{
  "attn_scale": 0.177,
  "init_std_qkv": 0.0265,
  "init_std_down": 0.00283,
  "final_lr_fraction": 0.05
}
Each number is 128 + 24 x the weight over its row's rms, rounded and kept within 0 to 255. Layers, rows and columns count from 0. The size above them is the row's rms in percent of the matrix's.

# layer 4 attention query, 160x160, rms 0.0844, rows 0-31, columns 0-31
size [ 73  69  69  80  95  88  94  91  96  94 106 106 103 105 100 105 106 106 106 109  88 110 107 101 105  97 110 101 100 101  88  92]
[[145 112 125 185 138 103 143 141 148 121 135 156 150 129 144 105 136 159 109 145 136  84 128 118 171 138 131 144 138 136 127  82]
 [154 135 110 103  95  84  96 103 150 153  91 109 157  88 108 127 135  95 139 172 119 146 160  95 132 117 154 157 117 109 126 115]
 [110 120 143 137 126 146 124 131  90 110 149 132  90 121  89 105 147 110 125 111 125 150 116 136 149 148 124 172  75 134 103 146]
 [131  91 146 160 100 159 115 121 132 173  92  94 155 148 105 159 157 152 147 118 130 123 150  99 115 139 101 116 160 118 152 108]
 [129 122 134 120 136 114 110 104 117 150 127 139 142 118 131 134 126  91 130 157 126 121 168 168  96 110 187 123  96 109 123 126]
 [162 131  84 128 120 146 120 114 102 107 119 136 126 111 149 100 154 134  93 107 117  44 144 133  52 159 166 121 139 138  99  71]
 [146 134 140 134 143 106 153 108 140 143 114 163 150 113 117 132 130 120 114 143 136 134 114 148 111 142 159 105 111 169 103 125]
 [151 130 102 136 106 152 145 145 164 137 126 126 108 144 100 144 148 163 128  87 126  90 159 107 129 112  86 110 174 125 123 107]
 [122 131 127 162 154 164 124 137 161 151 121 152 112 156 140 109 136 108 131 158 165  94 120 138 166  92 158 179 133 106 105 102]
 [141 129 145 105 154 123 135 160 139 118  82 131 104 172 135  70 128 132 146  94 123 124 139 125 188 139 136 152 116 155 141 100]
 [ 90  95 122 139 134 113  97 142  92 111 156 118 124 131 139 100 141 108 138 137 124 102 107 113 134 141 113 110 139 108 168 137]
 [103 122  96  99 131 147 124 125 132  83  90 122 151 103 137 142 137 149 118 129  90 114 138 140  83 153 103 111 155 134 150 129]
 [103 101 123 123 103 149 115 118 156 104  62 169 125 183 195  99 121 105 117 176 158 112 106 115 106 101 143 107 141 163 115 142]
 [152 148 123 136  77 126 107 104  85 197 124 134 123 138 103 127 101  99 163 127  97 127 109  90 126  96 167  80 116 130 131 148]
 [ 88 135 153 112 101 123 155  90 112 139 123 120  93 134 128 125 144 160 124 141 146 111 127 122 155 118 131 111 109 126 118 143]
 [113 102 114 117 176 127 112 201 141 108 107 122 126 129  84 144 139 134 125  99  96 112 158 149 176 129 135 150 116 139 124 156]
 [120 127 150 119 112 140 153 140  95 133 126 121 113 119 137 117 134 137 126 190 154 151 168 136 132 133 118 155  89 162 137 109]
 [149 152 145 115 115 131 147 148 158 129 161  38 161 138 116  95 146 118 168  98 138  87 103 107 127 120  88 131 110 173 134 183]
 [ 97 122 105 133 101 124 107 111 132 123 158 110 123 121 102 158 169 143 117 127 137 184 113 149 123 129 118 127  87 131 146 158]
 [116 122 134  84 133 126 108 109 125 116 133 122 122 137 109 160 143 100 143 112 165 148 154 147 107 110 166  87 157 174 158 136]
 [117 120 159 107 143 157 124 104 119 127 166 145 141 122 118 141 118 159 125  89 105 119 115 169 107 124 166 197 150 173 142 105]
 [100 131 112 120 143 152 139 144 137 151 133 111 150 146 156 150 155 151  96 162 127 124  79 121 121 103 107  99 137 140 118 176]
 [140 112 100 115 107  91 135 136 142 142 109  90 136  91 137  93  86  94 168 140 159 120 139 162 170 162  94 169  84 133  98  84]
 [102 142  86 111 164 134 150 123 154 181  97 105 135 137 102 133 141 174 116 108 145 116 115 132 122 129 102  94 135 136 162 109]
 [116 135 106 122 147 112 135 119 146  85 144 106 144 137 129 106 122 127 136 131 111 160 146 194 108 128 108 117 120 140 142 147]
 [119 119 116 138 193 124 128 120 129 140  97 146  98 106 144  87 186 107 146 128  83 149 102 128 108 134 129 170 158 130 113 102]
 [160 141 128 176 135 128 135 119 111  96 164 100 117 121 142  97  95  71 119 100 105 136 112 134 114 110 121 127 141 108 187 123]
 [141 129 120 150 142 139 133 149 152 138 147 156 137 143 104 111 177 124 110 114 156 115 141 106  88 140 160 125 158 165 143 125]
 [108 126 134 122 125 115 140 169 126 146 173 145 147 139 134  82 133 134 106  96 119 118 117 128 164 108 137 110  95 116 130 118]
 [133 124 133 129  81 114 124 119 147 137 141 138 141 102 127 136 110 137 115 147 160 137 146 135  82 134 162 120 130 188  92  83]
 [ 97  86 158 109 132 139 127 112  95 151  92 132 143 120 135 132 125 116 155 199 146 142 140 119 100  92 153 103 124 113 139 143]
 [149 127 117 117 137 122 151 126  96  91 135 120 112 137 138 127 101 123 104 110 114  86  77  87 115 168 143 117 121 128 134 114]]
# layer 4 attention key, 160x160, rms 0.0847, rows 0-31, columns 0-31
size [ 68 102  89  98 100  91  92  85  94  96  99  96  93  94 102 100 103 104 102 108  99 107 107 106 102 105 114 106 102 100 100 101]
[[114 165 106 136 158 135  99  92 125 151 139 154 109 160 121 138 138 156 118 127 153 160 125 124 132 158 154 126 162 103 108  98]
 [136 156 115 144 115 117 131 119 143 128 129 104 121 113 106 145 156 156 115  99 120 152  95 126 144 169 123 105 133 103 109 148]
 [165 163 105 161 118 101 148 136 166 143 129 153 152 157 126 109 114 130 143 120 116 104 104 105 112 164 114  96 136 121 118 139]
 [179 144  99 163  95 113 124 109 154 156  99 137 138 192 140 106  99 141 120 131 155 125 126 101 116 135 101  92 128 136 118 142]
 [107 140 122 136 139 144 164 135 148 108 128 133 133  90 122  92 119 130 147 131 131 117  97  91 137 174 133 115 113 125 154 136]
 [123 147 132 145 144 124 125 122 131 110 126 127 127 102 128 190 147 144 151 145 133 150 120 159 128 107 120 134 143 126 145 143]
 [152 111 130 137 155 108 144 151 115 124 150 127 152 145 146 160 126 123 139 124 135 163 112 147 137 148 114 160 115 135 110 132]
 [139 109 167  86 118 142 110 147 140 119 103 168 125 121 140 100 133 131 110 109 154 103 177 124 120 104 160 121 123 174  99 163]
 [134 139 138  85 104 104 145 156 125 100 104  86 128 149 118 117 139 163 148  74  92 161 128 110 163 155 109  99 125 164 150 120]
 [119 124 108 126  94  90 114  99 108 127 169 117 159 103 106 183 113 140 110 125 118 168 121 119  66 139  89  90 139 112 135 172]
 [151 154 139 112 125 155 162 118 166 144  91 130 123 110 115 163 118 144 118 128 131 152 125 145 123 103 135 140 120 160  94 127]
 [153 133 154 154 132 128 130 116 128 161 151 140 107 156 116 126 117 108 129 115 176 136 124 120 179  97 161 147  99 126 100 125]
 [151 143 130 140 140 115 142 147 109 155 193  88 138  74  60 156 134 161 151  79  92 152 155 133 151 142 100 149 113  94 145 119]
 [103 100 122 112 175 126 146 154 166  57 131 129 127 108 142 126 164 166  78 125 159 128 142 160 129 157  94 174 141 138 120 100]
 [171 127 110 154 143 125 120 150 133 136 135 136 146 156 129 124 133 133 124 100 103 137 128 145 104 141 145 141 156 106 150 101]
 [146 161 137 147  82 134 142  68 124 138 155 139 130 141 161 117 130 115 126 158 169 139 106 106  79 133 139 108 140 118 134  98]
 [126 126 154 120 110 137 163 142  92 141 124 118 115 119 134 117 133 139 129 194 158 145 157 131 124 128 122 159  93 157 125 114]
 [136 155 138 108 115 133 153 155 158 129 168  22 156 134 119  84 138 125 171  93 134  79 109 115 119 114  95 132 103 172 127 173]
 [100 120 107 124 100 131 103 118 127 128 158 104 116 124 104 158 177 133 111 124 134 176 107 148 125 108 107 129  82 131 150 157]
 [107 115 125  90 144 124 100  97 120 119 128 126 123 146 123 163 143  93 137 106 158 157 155 146 107 111 163  87 159 167 161 138]
 [115 119 169 134 150 148 129 127 117 123 175 137 152 133 128 134 130 158 127 100 102 123 109 165 111 124 159 203 161 177 135 102]
 [106 130 117 128 132 151 128 148 136 154 129 121 149 147 156 147 166 150  97 161 128 123  89 121 125 107 108 100 137 144 119 173]
 [146 117 100 113  96  83 141 140 147 135 107  93 134  89 145 100 100  95 161 133 167 116 137 164 172 153  94 169  85 131  94  82]
 [ 99 145  93 109 160 127 152 144 153 180  98 108 140 129 107 126 139 172 132 116 138 116 110 122 125 131 106 101 125 138 163 110]
 [119 127 106 128 150 106 146 118 148  86 149  93 135 140 146 108 121 134 136 127 118 156 137 192 118 127 106 102 115 143 143 146]
 [121 112 119 136 200 123 121 122 131 150 101 148 100 110 132  90 181 105 145 116  82 151  93 132 110 130 138 165 158 136 116 106]
 [158 145 128 174 129 122 140 128 116  91 162  99 118 128 145  94 107  78 115 105 105 127 109 140 120 118 113 133 136 108 183 121]
 [140 129 125 148 150 135 138 151 140 132 144 150 135 134 106 108 167 115 116 107 157 120 144 104  74 126 150 133 145 161 139 130]
 [ 96 131 135 127 121 111 140 167 121 143 173 139 145 139 135  85 137 134 105  90 117 107 128 122 161 104 132 109  98 113 141 111]
 [143 131 136 116  75 108 125 123 146 126 134 137 136  91 131 133 108 130 116 149 156 145 143 138  91 139 171 122 134 188  96  88]
 [109  80 178 138 134 103 141 142 106 143  99 136 169 147 167 129 128 131 155 192 137 122 109 122 114 106 135 109 129 117 140 136]
 [158 132 139 115 137 118 157 136 100  82 139 117 113 160 144 116  93 129 112 108 109  92  70  86 123 151 153 116 128 130 134 109]]
# layer 4 attention value, 160x160, rms 0.0808, rows 0-14, columns 0-31
size [ 93  92  91  95  94 100  90  88  96  91 106  98  93  92  88]
[[104 134 123 122 111 129  90 142 105 118 121 120 120 126 119 123 157  90 173 121  94 150 112 105 131 148 154 169 167 142 151 165]
 [143  98 115  92 138 147 155  59 142 128 120 147 139 118 144 111  81 125 105 139 140 122 134 124 130 155 174 125 132 102 121 108]
 [169 166 147 105 173 152 117 109 143 102 124 103 113 133 169 149 143 142 115 155 162 151 113 137  95  86 141 125 143 105 150 129]
 [122 126 137 139 134 117 126  85 113 122 130 146  96 122 106  91 125 121 145 164 151  92 127 186 121 144 130  88 124 127 134 103]
 [159 121 153 120 137  62  93 161 135  86 148 132 125  91 144 143 130 132 103 155 116 118  88 141 127 172  62 117 159 158 144 141]
 [108 125 126  99 103 134 129 143 155 137 114 171 118 143 132 148 103 153 130 152 135 124 155 116 176 116 128 131  92  99 123 118]
 [175 114 107  95 164 126 159 134 113 114 143 129 137 153 119 120  98 146 159 142 108 158 120 123 146 112 124 132 141 123 121 124]
 [133  92 107 154 193 144 116  88 180 119 126 162 137 103 113 171 104  96 163 107 131 139 132 107 150 104 126 120  83 149 117 132]
 [105 127 106 149 131 136 113 114 138 125 143 146 105 144 124 125 102 116 142 113 105 198 127 123 159 121 128 119 124 119 118  94]
 [122 110 119 125 143 142  79 119 148 125 121 126 128 139 114 123 150 109  98 106 126 119 138 115 161 155 133 120 119 137 136 142]
 [145 165 111 107  92 124 169  68 128 134 119 144 123 137 145 121 152 118 127 146 133 181 141 162 107 116 158 121  98 119 135 117]
 [ 91 154  92  93 123 138 186 135 123 144 131 129 122 148 115 150 103 106 148 121 136 118 136 105 133  79 146 117 135 127 144 145]
 [118 147 142 158 115  88  96  87  96 102 136 142 106 159  85 117 120 110 143 100 102 157 115 104  94 140 149 106  97 123 120 113]
 [164 161 136 161 153 106 136 106  79 151 151 154  83 117 118 119 122  65 133 108 153  91 138 112 124 119  81 133 132 133 106  82]
 [138 157  92 116 136 142 113  39 138 135 118 153  81 123 156 116 136 108 126 106 134 114 123 125 162 132 177 155 147  88 146 150]]
# layer 4 attention output (transposed), 160x160, rms 0.0812, rows 0-13, columns 0-31
size [101 103 105 100 100  95 105 103 104 100  90  95 103 102]
[[123 112 133  93  75 127 140  94 100 112 112 154 123 122 115 101 113 125 125 144 104 109 145 112 105 119 108 186 152 122 101 108]
 [126 119 145 103 142 102 168  93 142 131 122 146 107 146 107 109 110 102 112 169 154 136  78 127 120 161 117 151 105 144 128 108]
 [157 157 154 112 124 114 114 134 120 122 128  87  92 151 135 116 148 136 115 113 117 148 141 135 114 130 119 113 167 111 134 118]
 [ 87 153 156 144 160  98 118  96  75 141 140 131 148 114 102 142 136 124 173 163 121 110 113 143  97 131 125  93 100 147 122 130]
 [154 165 145  98 142  97 161 166 126  90 108 149 159 100 129 112 134  98  82 144 167 128 110 137 157 160 104 121 137 163 105 173]
 [ 88 109 146 114 103 108 164 164 120 141 158 108  96 109 145 171 115 119 116 122 153 129 130 170 171 121 126 171 105 112 132  96]
 [112 123 122  99 119 172 154 146 118 139 125 105 132 157 118 111 117 114 143 121 104 153 123 133 132 142 132 141 139 121 115 101]
 [115 119 132 156 153 151 110 107 148 111 112 118 145 126  88 145 127 136 155 140 129 143 120 125 164 106  92 107  76 139 110 126]
 [128 129 124 165 126 119 115  98 159 108 122 131 133 133 118 146  52  84 134 124 114 178 140 174 150 118 117 114 161 104 132 104]
 [137 136 124 153 115 138 107  98 158 124 125 108 123  92 115 118 160 104 153 134 108 107 118 133 136 146 152 129 110 139 130 154]
 [165 133 124 106 140 153 111 113 127 141  99 145 135 103 153 119 128 143 158 145 131 163 168 109 144 111 142 155  89 105 164 101]
 [119 112 101 130 105 187 135  92 108 168 110 147 117 160 126 123 137 132 152 110 141 164  89 106 142 105 112 149 145 155 133  96]
 [155 104 106 146  80  67 121  97 109 128 138 108 123  98 112 125 103 107 100 113 130 160 113  95 116 116 140 116  93 119 132  64]
 [131 116 120 150 191  74 131 124 140 135 124 137  74  94 136 146 122  79 171 161 111 140 135 125 100 117 143 122 136 132  89 116]]